Weights of a small GPT-style language model, trained from scratch on English Wikipedia.
Size: 8 layers, width 256, 4 heads of 64.
Each number is 200 + 40 x the weight over its row's rms, rounded and kept within 0 to 999. Layers, rows and columns count from 0. The size before them is the row's rms in percent of the matrix's.

# layer 4 MLP down (transposed), 1024x256, rms 0.0165, rows 401-455, columns 0-63
086,165,259,110,118,170,233,138,246,177,214,182,233,160,175,155,192,132,181,177,235,142,186,192,263,180,204,184,249,220,128,174,269,211,127,303,257,273,180,193,171,243,163,203,213,233,233,182,223,214,192,145,173,213,223,193,236,246,200,234,167,176,190,217,215
120,201,177,165,179,235,297,227,221,227,153,262,170,119,179,132,159,165,225,157,137,208,223,204,213,208,229,178,209,179,187,170,157,197,173,174,182,273,152,202,192,199,220,176,216,174,214,161,196,208,204,224,157,152,133,267,254,244,205,234,163,141,110,288,168
101,250,135,204,227,230,272,258,164,224,160,256,188,201,169,139,137,230,210,219,198,210,149,231,175,241,199,227,167,232,250,207,61,203,161,203,155,147,169,274,195,215,222,158,199,227,219,217,176,198,208,245,223,157,214,209,199,220,209,243,220,88,200,168,212
103,224,176,234,186,231,229,226,230,194,273,185,247,234,217,199,146,196,229,181,170,171,214,234,223,237,175,172,216,211,240,165,165,193,177,229,167,273,181,192,159,177,164,185,285,192,117,202,154,157,245,193,162,187,239,183,269,234,184,151,201,95,127,232,260
103,195,243,247,180,192,247,154,186,204,151,166,226,158,155,138,256,265,121,213,200,197,145,201,202,162,270,208,141,210,202,196,239,230,141,188,202,280,257,159,182,191,207,258,138,163,179,215,232,255,214,237,190,137,135,205,162,166,252,191,189,383,203,179,152
098,187,171,297,155,186,200,216,193,232,180,310,245,220,168,239,175,181,205,274,184,183,166,188,196,239,165,227,140,206,197,198,191,227,231,223,257,187,213,140,153,226,124,180,195,148,193,183,152,223,209,291,194,124,199,146,277,149,222,223,210,23,231,212,149
107,198,218,216,205,193,226,196,253,192,159,184,254,127,269,131,235,224,232,164,223,190,226,212,273,224,228,257,162,174,216,178,182,201,146,149,256,221,196,262,193,205,229,236,220,171,230,269,168,244,194,208,112,178,120,175,174,211,172,239,159,168,194,157,229
099,218,173,204,230,236,240,255,190,217,296,260,236,243,183,200,159,243,153,228,225,212,172,168,229,161,265,163,270,221,236,227,282,229,117,86,105,202,245,220,180,184,223,203,209,169,178,216,162,259,202,194,109,194,161,190,205,289,164,178,212,117,208,156,189
087,174,219,233,186,195,208,252,246,184,185,212,177,244,223,264,175,229,224,195,142,200,168,200,195,188,262,235,170,147,233,200,202,175,230,196,202,218,192,182,185,130,234,176,222,140,198,183,209,196,189,285,161,171,249,223,282,155,207,156,145,172,184,144,186
100,167,195,225,145,219,198,195,216,135,196,181,224,275,249,122,207,164,276,237,239,184,125,185,196,219,210,173,226,201,149,218,254,135,182,269,210,272,228,237,188,193,221,231,142,245,190,250,185,224,199,276,136,144,239,248,238,213,228,204,230,151,167,155,181
094,206,244,220,236,145,173,147,209,238,161,209,155,173,208,283,173,250,209,162,199,164,189,232,233,195,203,92,181,140,156,200,204,248,163,160,250,267,212,193,136,258,235,250,197,152,236,235,191,207,186,303,204,148,116,166,176,106,166,185,174,258,180,144,159
101,114,126,186,198,241,193,158,252,184,272,199,179,206,266,191,215,137,212,166,155,253,188,171,224,216,193,192,173,231,264,158,150,184,219,260,172,242,204,244,137,194,146,217,195,221,156,182,167,167,231,183,206,187,213,194,265,188,292,184,242,70,189,207,170
101,210,219,151,213,186,189,234,187,186,290,180,184,252,155,241,182,247,204,119,161,189,226,211,201,227,245,237,129,291,178,190,191,212,213,131,157,204,214,178,192,227,157,153,271,178,154,193,219,134,244,143,184,231,210,193,231,227,129,139,190,135,134,227,204
090,194,238,162,206,212,285,215,151,232,250,197,196,201,177,140,172,236,159,178,150,139,161,195,150,253,200,203,142,137,118,233,202,239,158,200,186,228,240,190,250,279,247,174,142,201,168,227,214,206,211,229,226,122,147,159,252,140,198,220,203,230,232,166,132
111,236,186,231,209,171,199,171,248,270,244,239,163,195,264,268,103,201,265,167,167,249,270,231,207,186,177,197,185,187,178,194,241,234,218,162,171,212,233,213,132,257,200,204,235,159,194,214,220,182,192,233,233,177,185,239,165,137,170,202,238,146,123,199,212
097,192,204,167,204,207,213,197,181,250,193,165,164,174,210,226,121,182,274,255,158,200,208,190,202,218,242,170,226,257,87,189,179,245,253,214,136,220,203,154,202,221,247,183,273,186,219,179,217,183,168,219,168,217,155,236,180,241,193,201,180,80,112,207,231
104,161,210,215,200,182,234,256,238,154,235,221,242,174,180,172,190,162,276,228,255,179,222,106,209,208,113,178,206,306,154,266,163,125,185,250,264,144,195,187,188,130,117,218,239,264,161,194,186,219,216,265,196,249,192,126,131,165,172,232,217,233,224,125,155
104,150,270,188,173,188,186,209,191,198,134,248,211,231,234,178,188,261,152,213,224,161,210,224,159,194,185,146,220,117,170,159,271,230,167,217,157,197,221,253,197,189,243,197,184,198,238,270,153,222,154,215,190,245,175,191,224,216,235,198,270,142,172,201,230
104,240,239,162,205,210,205,58,270,243,145,213,240,271,265,249,196,166,157,183,219,212,276,213,154,188,220,207,109,186,244,214,214,229,229,213,188,242,234,290,221,233,150,154,220,203,167,234,208,270,178,201,206,240,192,228,203,171,240,274,288,214,247,237,163
102,175,176,252,190,195,190,172,267,192,155,335,206,204,219,175,189,157,230,289,184,238,177,160,224,258,166,262,239,255,188,218,213,220,210,235,199,226,234,258,227,130,181,226,184,173,217,215,219,220,195,230,171,116,168,172,190,188,194,330,187,185,249,199,174
098,214,255,165,288,262,202,241,232,202,208,153,214,204,268,231,163,190,269,209,181,228,208,185,266,163,209,182,196,230,124,248,149,192,187,191,170,204,156,174,153,221,182,185,224,244,122,141,229,175,157,252,249,246,288,175,207,192,178,257,150,216,147,232,212
116,207,136,183,173,142,286,129,281,231,280,244,95,205,261,175,112,198,268,191,156,201,252,241,180,173,180,206,203,158,185,229,201,180,192,151,158,250,207,213,206,197,195,230,237,173,255,173,252,286,204,231,153,161,171,181,163,236,168,240,192,267,184,181,232
101,165,177,280,218,188,224,197,251,181,260,141,195,198,183,133,219,209,198,195,273,94,136,239,192,194,225,189,223,267,177,201,223,146,220,156,237,168,232,160,205,165,203,235,201,170,198,141,190,284,211,228,179,192,154,185,206,181,179,168,173,271,170,156,127
087,193,187,182,201,134,268,156,247,226,279,180,140,230,194,167,218,192,163,277,188,183,256,180,189,179,148,149,187,175,145,192,237,215,179,241,226,232,252,185,204,216,207,190,240,198,146,262,199,228,223,178,190,196,155,100,159,139,216,163,244,337,181,97,222
095,211,180,207,224,212,195,150,215,281,207,191,224,155,211,251,174,138,174,164,255,161,237,147,196,214,259,216,193,208,99,148,231,211,162,208,191,233,239,200,185,180,198,255,180,223,189,148,214,156,198,212,270,259,172,238,196,188,205,236,198,283,156,206,186
098,283,191,191,285,144,234,201,245,205,168,210,124,133,158,179,99,148,242,222,246,227,213,153,165,256,163,178,198,210,166,160,100,103,233,231,188,177,156,205,286,253,220,207,238,210,229,259,202,139,213,191,223,169,170,146,173,158,193,201,218,201,199,191,236
098,139,198,123,302,133,261,181,264,199,212,220,224,148,145,222,264,213,196,269,171,174,201,186,202,166,244,284,173,194,153,167,273,213,193,167,208,233,228,142,196,268,185,205,218,249,188,163,188,230,253,171,161,201,180,227,274,212,156,199,173,145,134,202,126
087,244,229,191,181,238,169,206,198,219,195,208,179,193,141,222,233,199,111,219,243,222,227,208,156,179,220,238,243,144,166,182,227,189,120,234,155,154,211,205,217,189,202,260,227,243,259,126,228,276,215,98,217,237,196,179,165,293,164,142,179,109,129,188,199
100,137,173,169,262,155,163,177,225,207,239,170,155,201,186,146,243,284,206,159,234,176,181,265,210,166,178,217,284,129,162,192,163,201,184,218,234,143,230,113,228,207,224,287,146,190,237,165,189,260,230,161,206,230,145,180,140,191,252,141,155,244,181,204,145
095,128,232,149,170,198,233,191,170,224,164,195,170,270,302,183,150,171,110,127,229,168,106,160,188,112,189,162,238,167,173,264,213,229,243,218,185,262,170,170,166,176,179,201,233,166,202,231,159,193,212,215,168,187,256,272,232,246,209,236,183,238,187,172,193
097,181,203,182,198,201,179,177,174,244,240,182,222,192,209,219,209,216,186,223,199,214,216,206,157,286,193,246,131,189,140,210,222,210,116,223,206,277,252,281,212,182,112,155,229,244,124,151,238,181,279,141,216,230,255,228,160,148,181,238,190,236,223,141,157
100,241,235,208,199,189,167,195,159,183,129,208,198,240,212,219,168,156,201,169,212,231,200,149,212,197,214,168,235,202,147,239,122,163,247,233,272,176,161,187,172,266,190,155,240,222,232,255,198,215,182,240,171,146,277,174,108,151,238,197,147,280,265,182,206
090,170,227,186,188,237,298,207,198,221,165,228,188,216,216,234,164,177,276,158,114,195,160,210,183,164,243,152,197,237,185,237,143,186,234,201,222,202,154,190,209,228,209,195,198,162,215,142,217,206,178,277,166,164,198,229,174,222,156,172,135,177,188,230,133
088,211,168,150,209,240,214,215,292,188,266,209,160,179,211,194,291,211,181,170,180,186,161,198,214,202,277,216,196,229,221,178,285,177,211,152,264,194,238,179,217,152,154,237,239,199,186,175,188,233,241,252,187,169,153,181,203,258,205,202,168,225,200,166,132
095,139,188,165,235,207,216,218,248,166,229,150,188,199,157,167,204,214,226,220,258,174,225,124,194,291,160,222,233,221,155,275,176,175,202,269,231,208,244,218,218,147,159,237,230,212,171,182,236,232,234,91,151,225,180,198,133,212,117,188,146,216,255,207,181
089,259,150,221,208,178,190,218,127,165,182,196,286,193,188,213,204,155,213,186,204,195,201,158,176,114,211,219,172,173,219,221,183,229,226,185,147,149,190,183,181,275,200,189,200,176,242,261,173,223,144,167,219,245,212,194,173,195,186,139,252,92,224,308,259
089,158,196,201,222,185,248,230,170,127,253,203,213,182,222,157,212,227,128,96,261,212,164,179,274,214,213,192,160,308,189,192,185,220,196,154,235,220,197,203,150,212,194,191,228,174,198,193,145,234,144,215,143,245,119,256,197,242,176,204,151,203,183,211,199
096,201,179,184,268,156,187,219,250,196,256,181,214,250,155,207,131,212,137,143,228,135,225,201,261,228,168,228,193,199,187,147,174,224,229,176,168,184,192,136,176,226,135,216,242,165,211,112,180,260,152,201,169,222,142,221,174,222,213,194,161,24,179,188,185
099,228,194,161,185,165,193,187,227,194,227,198,186,151,187,156,135,127,110,250,244,205,239,189,162,195,155,222,200,205,225,208,207,230,114,247,138,253,206,272,238,193,165,209,226,278,195,168,214,249,227,112,205,194,190,212,164,226,198,249,224,129,204,210,212
091,162,213,234,193,228,182,161,282,102,185,185,223,228,274,215,203,186,219,169,175,231,221,175,265,172,212,100,200,172,227,171,267,219,220,196,180,264,241,170,173,205,199,225,209,191,179,277,147,232,207,260,178,251,145,172,199,211,197,112,303,244,171,167,191
100,186,293,181,155,239,108,195,153,233,156,213,253,227,255,211,199,191,234,140,197,241,230,140,236,206,169,184,207,227,226,234,208,254,166,246,239,250,180,263,225,172,163,92,276,201,187,216,232,153,160,175,178,189,238,261,197,236,188,254,186,187,219,248,277
100,230,182,153,112,203,128,240,191,195,249,254,207,249,197,207,177,258,203,182,135,246,242,221,123,190,153,247,182,176,230,174,254,203,188,206,229,189,218,191,218,196,194,139,157,228,112,147,174,201,246,197,207,184,199,210,197,174,144,227,188,250,236,217,160
098,187,229,233,198,213,195,196,206,234,210,190,194,188,229,213,188,235,109,217,226,141,114,187,185,203,139,218,179,137,205,221,234,249,179,192,176,249,242,122,266,210,221,208,145,180,127,177,238,233,196,278,260,233,180,187,180,195,238,200,230,179,137,240,215
105,232,206,208,226,246,225,193,211,183,183,238,194,204,190,212,130,158,209,251,165,243,188,128,205,224,196,186,173,102,190,213,165,185,167,241,143,238,175,207,246,215,236,155,221,181,250,283,196,202,217,198,226,235,182,204,200,189,186,163,198,209,253,186,248
095,214,160,220,250,139,211,234,224,221,185,170,166,204,148,195,154,246,229,197,234,131,228,214,167,209,137,217,207,241,194,180,171,145,232,162,210,147,153,244,222,129,210,261,242,227,219,135,193,212,137,247,145,255,144,171,133,101,173,142,177,170,260,213,212
095,183,84,255,188,144,202,209,180,185,199,239,191,212,257,130,130,174,222,155,168,238,219,187,202,196,252,175,139,206,236,227,210,261,86,147,124,216,215,167,149,152,218,252,202,209,256,212,245,237,218,268,158,162,228,259,186,186,259,202,198,207,176,225,211
098,196,200,215,108,226,209,228,255,254,242,201,174,215,264,165,140,250,177,209,151,156,210,216,162,203,253,194,249,253,157,180,190,197,156,158,175,241,250,222,216,149,236,234,126,191,191,219,205,188,185,229,207,159,249,194,188,220,236,215,171,217,108,142,218
090,226,190,171,255,207,180,251,172,163,188,157,179,240,147,210,263,169,161,227,149,164,225,187,212,160,167,255,234,123,222,146,133,244,188,227,233,241,179,194,281,217,180,98,132,209,150,224,193,193,230,164,176,229,233,272,311,213,209,181,188,311,110,173,250
088,264,291,231,170,232,210,244,185,241,186,219,229,236,187,219,190,160,180,224,195,212,170,161,106,180,268,182,192,202,254,196,196,172,157,195,229,201,193,192,303,180,238,211,171,196,185,258,289,197,202,254,179,233,220,149,228,152,243,175,153,342,201,202,188
103,207,304,193,165,227,163,233,130,189,134,243,98,178,257,268,272,164,155,187,150,169,143,182,220,267,189,161,173,237,217,167,201,208,204,183,233,260,171,258,241,176,203,132,253,175,163,231,173,179,192,265,156,215,219,210,167,201,202,149,199,339,213,147,219
099,196,239,212,192,181,205,283,166,229,240,113,193,232,169,170,170,207,173,138,198,115,241,244,229,206,191,222,221,223,136,167,136,159,145,211,193,171,188,161,159,206,205,181,157,176,143,115,170,195,197,223,163,244,274,212,179,216,175,154,208,231,162,200,240
100,262,192,204,189,187,225,128,197,151,243,182,177,149,278,284,191,208,216,111,212,224,181,211,216,215,250,207,184,150,246,243,172,223,160,170,229,193,193,201,137,265,248,224,220,233,179,171,201,246,245,301,160,89,209,192,207,228,230,198,169,145,195,184,134
095,171,146,204,230,190,181,210,261,215,212,164,217,194,207,230,140,181,178,180,194,228,206,180,188,240,239,159,227,224,224,198,166,226,191,182,210,197,235,229,125,103,118,129,238,250,188,155,159,188,162,241,182,198,194,232,169,242,227,176,180,172,223,158,167
099,177,244,164,256,176,269,195,197,167,215,214,159,173,156,217,205,179,218,179,132,199,149,126,201,169,298,183,226,222,180,185,283,148,171,182,152,273,238,260,176,207,200,210,215,228,209,192,185,182,157,149,177,134,212,155,242,246,123,135,201,161,219,216,168
092,134,208,216,205,253,193,209,218,172,159,127,220,222,207,135,192,220,318,203,227,244,224,238,188,194,227,153,201,218,148,263,219,195,211,234,167,122,226,223,168,155,272,200,154,211,233,202,197,153,200,211,175,232,156,223,212,174,143,185,235,245,187,189,216
# layer 4 MLP up, 1024x256, rms 0.0145, rows 402-455, columns 0-63
121,233,187,231,242,158,177,233,244,262,243,161,188,195,205,222,205,265,193,251,270,212,202,228,206,234,254,272,195,189,208,242,192,231,230,133,178,218,215,135,172,216,247,191,205,242,184,212,122,188,198,186,191,106,196,184,188,229,177,271,279,197,187,192,151
095,189,136,259,163,193,217,280,181,235,188,268,185,135,207,91,167,267,186,198,307,199,199,251,223,174,191,263,196,312,287,174,242,166,199,216,207,163,211,183,212,221,205,209,248,224,221,181,194,195,178,153,180,168,235,182,254,227,159,238,202,195,281,187,190
099,231,198,200,115,266,175,227,204,203,219,247,149,219,164,189,248,165,213,177,188,120,160,207,220,202,156,327,236,180,183,219,167,102,148,234,157,183,232,209,265,229,196,189,251,209,173,202,199,180,155,197,216,135,225,154,247,155,183,154,136,188,187,156,133
100,179,231,188,156,172,251,176,251,279,240,193,223,183,216,148,217,240,186,209,247,180,178,242,231,208,257,185,210,316,235,264,196,184,247,153,203,185,186,180,169,183,205,193,230,241,232,198,195,151,204,231,221,218,183,234,188,208,147,263,219,204,168,194,261
098,196,176,220,124,290,194,175,254,222,144,293,166,149,218,192,227,163,168,171,229,151,226,178,194,138,191,219,197,194,238,147,130,190,288,201,247,93,228,214,126,205,198,210,214,152,215,149,217,217,200,172,168,227,198,208,289,233,223,234,107,208,193,117,186
110,170,154,179,119,144,252,197,229,247,227,221,143,216,183,121,161,268,159,185,123,233,205,199,230,218,255,256,227,205,184,222,232,189,216,202,161,219,197,210,198,262,187,196,195,173,151,205,163,189,206,177,213,113,212,166,224,173,224,238,235,202,100,195,129
100,248,151,143,226,222,197,148,178,172,224,150,163,202,218,246,258,208,169,224,194,176,240,152,263,239,207,213,147,147,176,300,261,164,176,278,199,191,266,183,234,231,243,186,246,246,168,242,207,236,124,175,212,203,208,211,202,231,140,227,177,192,199,174,232
088,191,210,118,204,198,147,191,301,177,153,207,185,250,203,253,181,147,191,213,291,237,202,179,116,203,141,141,236,123,211,219,156,175,118,175,236,147,212,201,206,183,236,237,203,226,290,190,296,190,154,198,195,162,197,182,210,192,197,173,157,202,172,166,225
098,185,213,231,207,202,182,202,175,169,194,241,200,249,157,241,201,210,203,181,201,162,198,159,177,224,205,147,331,195,169,211,109,136,156,156,227,265,225,259,158,207,168,249,252,205,271,180,213,195,171,218,265,251,191,128,114,197,201,289,161,197,130,248,192
094,224,229,211,171,192,164,77,238,235,168,202,183,180,218,207,206,165,204,169,246,232,227,221,175,247,182,248,185,154,240,318,199,203,233,155,205,192,207,187,156,175,179,175,209,131,192,203,186,221,262,200,161,169,146,206,174,128,285,256,219,196,163,175,286
099,247,189,214,167,217,234,216,161,173,178,140,216,144,195,194,201,172,268,217,169,127,181,175,207,146,252,172,280,252,158,144,188,151,166,156,202,241,214,212,209,240,204,232,188,124,222,201,213,171,209,219,225,175,173,180,187,197,219,214,129,194,177,150,250
097,187,201,198,202,196,202,203,181,176,150,222,202,313,238,187,268,213,247,227,159,192,246,249,218,233,215,237,167,133,272,270,200,277,205,188,255,82,231,226,194,214,221,129,225,234,184,162,213,167,218,201,142,183,207,217,180,179,157,162,208,193,204,218,166
095,228,157,246,200,183,144,137,178,215,171,202,194,79,160,234,194,219,240,232,203,191,180,138,170,207,202,248,197,233,226,195,212,165,188,197,199,121,235,222,164,217,215,168,182,223,181,170,284,223,260,183,298,205,220,158,225,202,183,261,214,198,89,227,235
111,179,177,184,249,198,165,218,167,280,216,231,170,169,268,159,248,230,264,226,319,275,265,215,211,187,208,229,227,144,239,232,144,210,222,226,206,276,196,198,243,142,188,186,152,181,146,201,188,199,201,201,149,153,208,208,209,244,210,207,227,196,251,206,211
099,234,213,236,207,222,106,213,177,173,242,141,204,166,215,219,230,163,202,151,251,239,227,148,182,245,168,173,244,164,185,231,228,314,193,225,203,208,243,195,199,200,233,208,186,171,240,197,221,217,182,204,168,189,208,190,216,208,169,145,185,203,174,129,167
100,199,170,236,190,247,186,244,172,184,154,233,192,169,247,138,129,190,219,138,176,172,154,143,178,194,227,203,241,329,188,180,219,193,251,207,125,263,247,225,261,183,193,142,206,147,99,181,143,211,218,200,176,252,177,136,235,275,312,173,176,202,158,151,231
107,215,173,205,230,268,198,201,120,196,166,146,167,185,239,223,192,253,217,169,183,250,152,180,206,159,113,236,228,159,153,228,186,168,154,215,246,265,206,243,176,142,167,280,224,227,293,228,330,198,173,194,141,228,203,159,169,154,197,223,206,188,179,272,185
100,179,195,171,188,137,196,189,147,135,174,235,240,225,130,140,278,191,227,200,156,261,230,176,283,168,231,198,185,158,207,270,187,118,191,155,219,234,173,206,187,201,133,246,168,145,153,157,235,207,221,219,198,230,168,187,224,197,210,256,226,206,167,211,131
099,156,177,180,191,223,248,254,155,222,237,234,217,121,221,186,161,146,198,207,213,246,207,177,199,182,177,149,233,241,116,111,118,190,190,261,184,221,214,275,203,208,228,201,192,262,197,194,203,228,296,176,240,171,179,139,234,189,210,192,168,206,168,126,227
093,208,153,200,337,205,230,197,203,210,137,218,186,208,177,183,174,200,225,147,290,160,173,247,204,197,123,210,138,209,213,160,150,155,196,251,202,194,177,158,258,149,187,120,237,230,202,189,170,128,197,233,135,127,209,137,169,196,220,188,245,202,206,294,238
107,148,214,206,308,144,162,194,154,157,235,233,227,178,257,197,228,258,173,189,229,256,192,152,191,235,199,203,198,173,139,248,264,231,225,174,153,296,213,220,222,173,190,182,162,189,207,206,181,247,261,197,189,129,187,151,213,250,229,205,217,206,217,226,258
097,192,186,206,177,172,170,182,296,136,222,251,262,189,224,272,235,244,156,175,189,146,198,230,140,244,139,228,230,228,188,279,230,203,175,137,199,187,272,186,205,187,204,177,149,262,186,191,186,179,206,190,232,177,212,265,168,229,179,214,175,188,170,224,229
095,210,192,148,148,254,143,194,122,228,182,180,213,196,238,180,205,189,150,201,180,211,176,121,206,223,207,186,213,225,142,236,193,156,243,211,192,196,255,279,210,196,190,197,156,179,113,269,250,166,226,195,150,242,178,87,167,207,294,182,162,199,126,158,266
091,205,162,161,206,150,243,155,200,167,238,208,186,211,162,192,201,240,248,186,148,191,225,190,221,180,239,231,214,235,237,154,246,158,188,193,161,266,189,133,249,239,211,212,174,144,230,192,152,215,167,199,199,153,191,213,179,167,260,222,284,192,205,187,213
095,202,196,180,232,203,175,232,210,168,219,253,178,147,192,172,196,159,178,223,354,245,239,204,183,221,207,237,204,203,249,112,206,175,183,276,144,182,191,188,196,169,208,191,179,175,132,203,261,210,248,218,207,126,229,135,240,270,267,133,210,217,260,171,174
099,262,210,140,186,192,122,182,235,244,166,194,144,218,242,261,190,183,209,180,243,239,176,222,204,175,176,171,235,131,174,262,176,210,203,204,183,184,221,191,172,178,212,116,188,195,150,195,216,181,191,184,158,132,204,191,200,234,182,166,193,197,127,227,187
085,224,195,181,146,202,248,259,166,182,167,224,266,224,217,169,145,246,162,174,198,99,170,239,208,266,183,299,150,237,276,182,193,260,233,315,150,282,214,309,198,241,179,126,242,154,176,241,250,217,144,169,238,174,198,283,181,143,193,184,168,208,210,186,206
104,220,229,229,213,165,209,226,167,272,271,202,201,205,303,199,160,269,203,230,206,144,204,202,173,198,166,268,227,285,242,198,178,277,247,188,207,260,209,213,203,184,198,199,227,190,141,257,189,200,197,155,200,191,184,192,209,84,198,117,159,203,179,232,300
097,172,224,202,219,159,131,151,126,152,141,158,191,204,216,252,215,153,222,182,199,234,201,120,143,161,152,129,164,179,236,223,168,201,126,255,267,213,202,195,148,161,201,216,165,208,281,147,215,278,168,190,150,265,190,194,174,223,170,254,213,188,246,223,263
095,164,205,210,202,233,194,181,122,209,264,263,195,209,207,131,262,214,191,210,195,143,193,202,219,212,129,162,128,242,209,217,233,113,130,196,146,215,200,251,216,182,161,158,123,147,168,186,195,175,161,219,217,197,159,184,207,195,217,176,221,202,206,148,210
104,153,221,170,202,279,191,230,146,232,196,290,182,153,125,118,203,129,175,109,292,227,170,161,179,165,224,144,212,215,246,225,163,223,164,319,235,182,150,260,223,173,200,156,220,220,110,201,162,189,208,195,118,254,156,223,226,198,178,195,178,210,252,183,229
090,184,231,189,205,204,180,220,302,239,209,232,180,91,237,199,252,190,200,172,292,273,202,186,210,220,184,220,182,261,222,204,176,290,189,186,188,95,198,221,207,188,250,165,194,197,192,218,198,227,180,193,65,133,233,248,236,286,195,197,153,196,198,166,222
086,211,193,207,236,133,247,140,204,229,118,197,137,228,226,176,185,172,146,206,195,141,162,214,241,249,253,232,151,228,192,215,225,186,186,163,223,210,229,148,249,206,208,159,195,195,213,197,116,155,168,286,176,159,257,171,169,208,201,182,109,210,149,242,158
093,140,196,219,253,183,183,240,165,136,265,180,208,241,213,209,268,162,159,213,184,193,237,166,163,210,175,221,232,278,155,192,223,213,218,179,170,203,212,188,238,164,195,164,179,188,219,189,271,219,206,200,264,187,170,225,210,234,197,139,229,199,124,131,223
085,312,199,164,133,207,236,221,142,238,286,225,175,194,136,167,135,192,223,173,150,253,211,205,238,132,289,268,223,118,267,101,254,267,268,285,190,195,260,98,216,218,179,201,151,178,138,165,148,176,171,175,213,253,217,195,186,224,161,229,221,195,210,187,146
093,260,188,286,245,105,184,183,169,220,245,159,148,216,208,157,210,219,244,192,234,260,220,195,238,252,206,303,173,197,234,284,233,198,138,211,221,150,257,125,228,209,214,132,186,188,241,190,203,159,199,162,169,200,214,237,164,190,203,202,176,194,217,208,176
098,234,227,277,199,202,167,147,183,184,205,167,189,250,195,244,187,235,177,159,217,152,230,217,197,187,227,257,180,116,199,245,197,242,196,176,201,131,249,208,138,211,176,147,172,195,254,229,204,209,159,139,108,154,201,187,164,124,216,207,172,200,174,219,198
095,207,224,185,146,246,191,275,41,180,226,106,262,209,156,230,153,223,193,210,197,241,181,201,187,145,247,193,153,164,201,165,205,160,122,196,132,301,190,221,213,207,191,202,151,190,167,221,201,197,164,135,229,168,198,153,193,210,161,189,209,200,193,180,211
091,230,213,207,144,184,198,159,233,208,180,198,191,212,175,151,237,186,271,232,111,240,213,199,205,228,206,213,247,179,145,232,167,191,198,188,177,239,226,223,261,186,189,236,263,147,206,200,202,193,181,241,239,209,207,151,183,150,286,260,178,190,173,164,175
098,158,228,225,219,199,260,218,199,197,209,246,191,220,145,167,214,214,216,196,131,254,231,160,216,200,198,176,180,200,128,281,109,193,117,215,240,223,153,174,203,193,177,190,249,163,221,167,200,200,146,202,175,277,176,182,232,230,158,213,254,205,227,161,122
099,143,216,214,252,269,247,211,118,251,148,195,178,264,258,221,138,202,139,274,184,191,193,206,222,189,199,154,180,176,171,129,206,264,195,133,206,191,167,225,255,192,166,193,212,244,242,214,115,254,196,226,144,214,237,159,167,182,276,210,232,202,220,200,208
101,211,203,235,114,145,244,164,123,226,185,174,216,168,187,237,177,300,246,231,142,219,240,208,278,180,170,321,170,218,162,159,95,194,198,177,215,147,229,176,187,213,216,144,249,210,228,202,218,167,204,177,221,243,238,194,142,212,145,219,158,203,184,243,265
103,186,217,195,204,195,184,181,201,162,257,224,170,192,202,162,202,256,131,234,254,241,211,236,236,201,184,205,163,163,202,155,217,169,145,251,166,149,190,187,217,167,175,202,181,154,210,244,237,184,197,235,200,178,197,166,200,195,229,238,157,212,251,114,126
091,212,191,217,185,277,227,248,121,250,226,190,210,209,261,187,181,229,172,128,182,174,178,258,192,230,202,225,200,242,230,229,255,227,202,195,120,268,214,192,163,170,217,161,102,157,135,232,131,233,213,173,150,112,203,190,200,249,212,181,164,195,221,175,240
098,166,178,172,203,229,213,199,167,175,174,154,228,217,265,115,123,279,194,283,264,216,237,163,197,171,218,200,204,167,215,244,159,145,187,203,198,219,198,214,187,120,222,215,178,244,205,214,180,151,165,165,146,167,202,231,228,224,119,188,245,201,267,224,227
101,216,194,224,226,186,187,191,139,169,219,160,249,107,220,211,242,220,209,205,187,234,214,166,165,229,191,257,178,245,120,225,141,180,110,165,257,263,227,232,214,222,206,217,227,293,237,205,229,242,229,211,219,176,210,185,237,193,128,138,150,189,177,199,226
086,162,226,208,344,208,175,169,189,193,180,163,239,219,173,240,136,227,195,242,197,251,137,224,226,168,188,234,151,77,139,170,176,146,242,230,210,183,246,174,231,211,164,226,217,159,212,180,241,228,234,190,188,192,232,194,177,225,207,152,243,207,164,266,203
090,187,193,151,117,159,208,177,246,146,142,201,296,230,147,198,125,205,184,186,183,238,173,99,259,220,194,201,209,185,156,235,183,94,177,228,226,146,166,138,214,241,219,218,278,210,183,186,241,222,194,263,177,178,212,163,201,228,214,225,224,199,187,200,218
097,173,188,194,179,172,271,109,218,236,117,241,217,146,152,157,236,216,250,167,171,213,157,249,241,235,213,187,166,168,195,169,233,219,166,211,223,255,234,219,232,206,217,214,241,149,182,153,165,231,211,251,203,204,215,238,236,219,163,164,183,199,277,127,151
106,199,221,198,228,246,275,206,154,184,221,165,133,116,221,232,202,254,208,201,196,192,200,219,210,215,243,239,179,216,206,168,210,199,192,156,232,210,248,146,154,224,177,190,249,228,209,209,249,199,163,190,140,206,212,205,237,189,124,193,241,197,195,212,224
100,211,212,171,185,171,187,148,231,179,148,225,211,180,207,179,255,190,234,184,284,214,202,212,115,233,221,208,241,151,208,213,136,219,255,171,223,198,142,214,207,221,187,163,288,211,221,157,159,190,245,190,246,198,196,173,209,198,208,226,195,193,182,288,222
098,172,171,198,180,213,217,222,142,176,232,201,178,143,161,150,293,154,173,201,211,170,209,173,236,156,256,272,116,239,194,198,301,129,112,163,235,246,183,175,264,204,190,214,172,220,215,153,111,196,143,174,164,194,209,190,188,258,204,248,176,186,212,143,171
100,214,234,172,254,173,219,213,183,210,200,190,207,165,173,258,287,205,205,193,201,189,178,202,226,235,295,170,163,179,173,89,259,167,128,225,144,215,182,183,253,247,226,168,201,270,189,194,189,169,241,221,232,200,195,164,163,282,174,236,147,201,151,205,176
091,208,212,204,198,239,269,253,188,124,248,161,184,132,230,213,191,172,231,192,186,219,222,214,155,214,148,103,238,298,204,222,186,219,185,164,214,242,267,201,216,147,192,266,195,255,206,178,211,203,225,230,192,228,174,137,157,187,196,169,192,195,136,213,177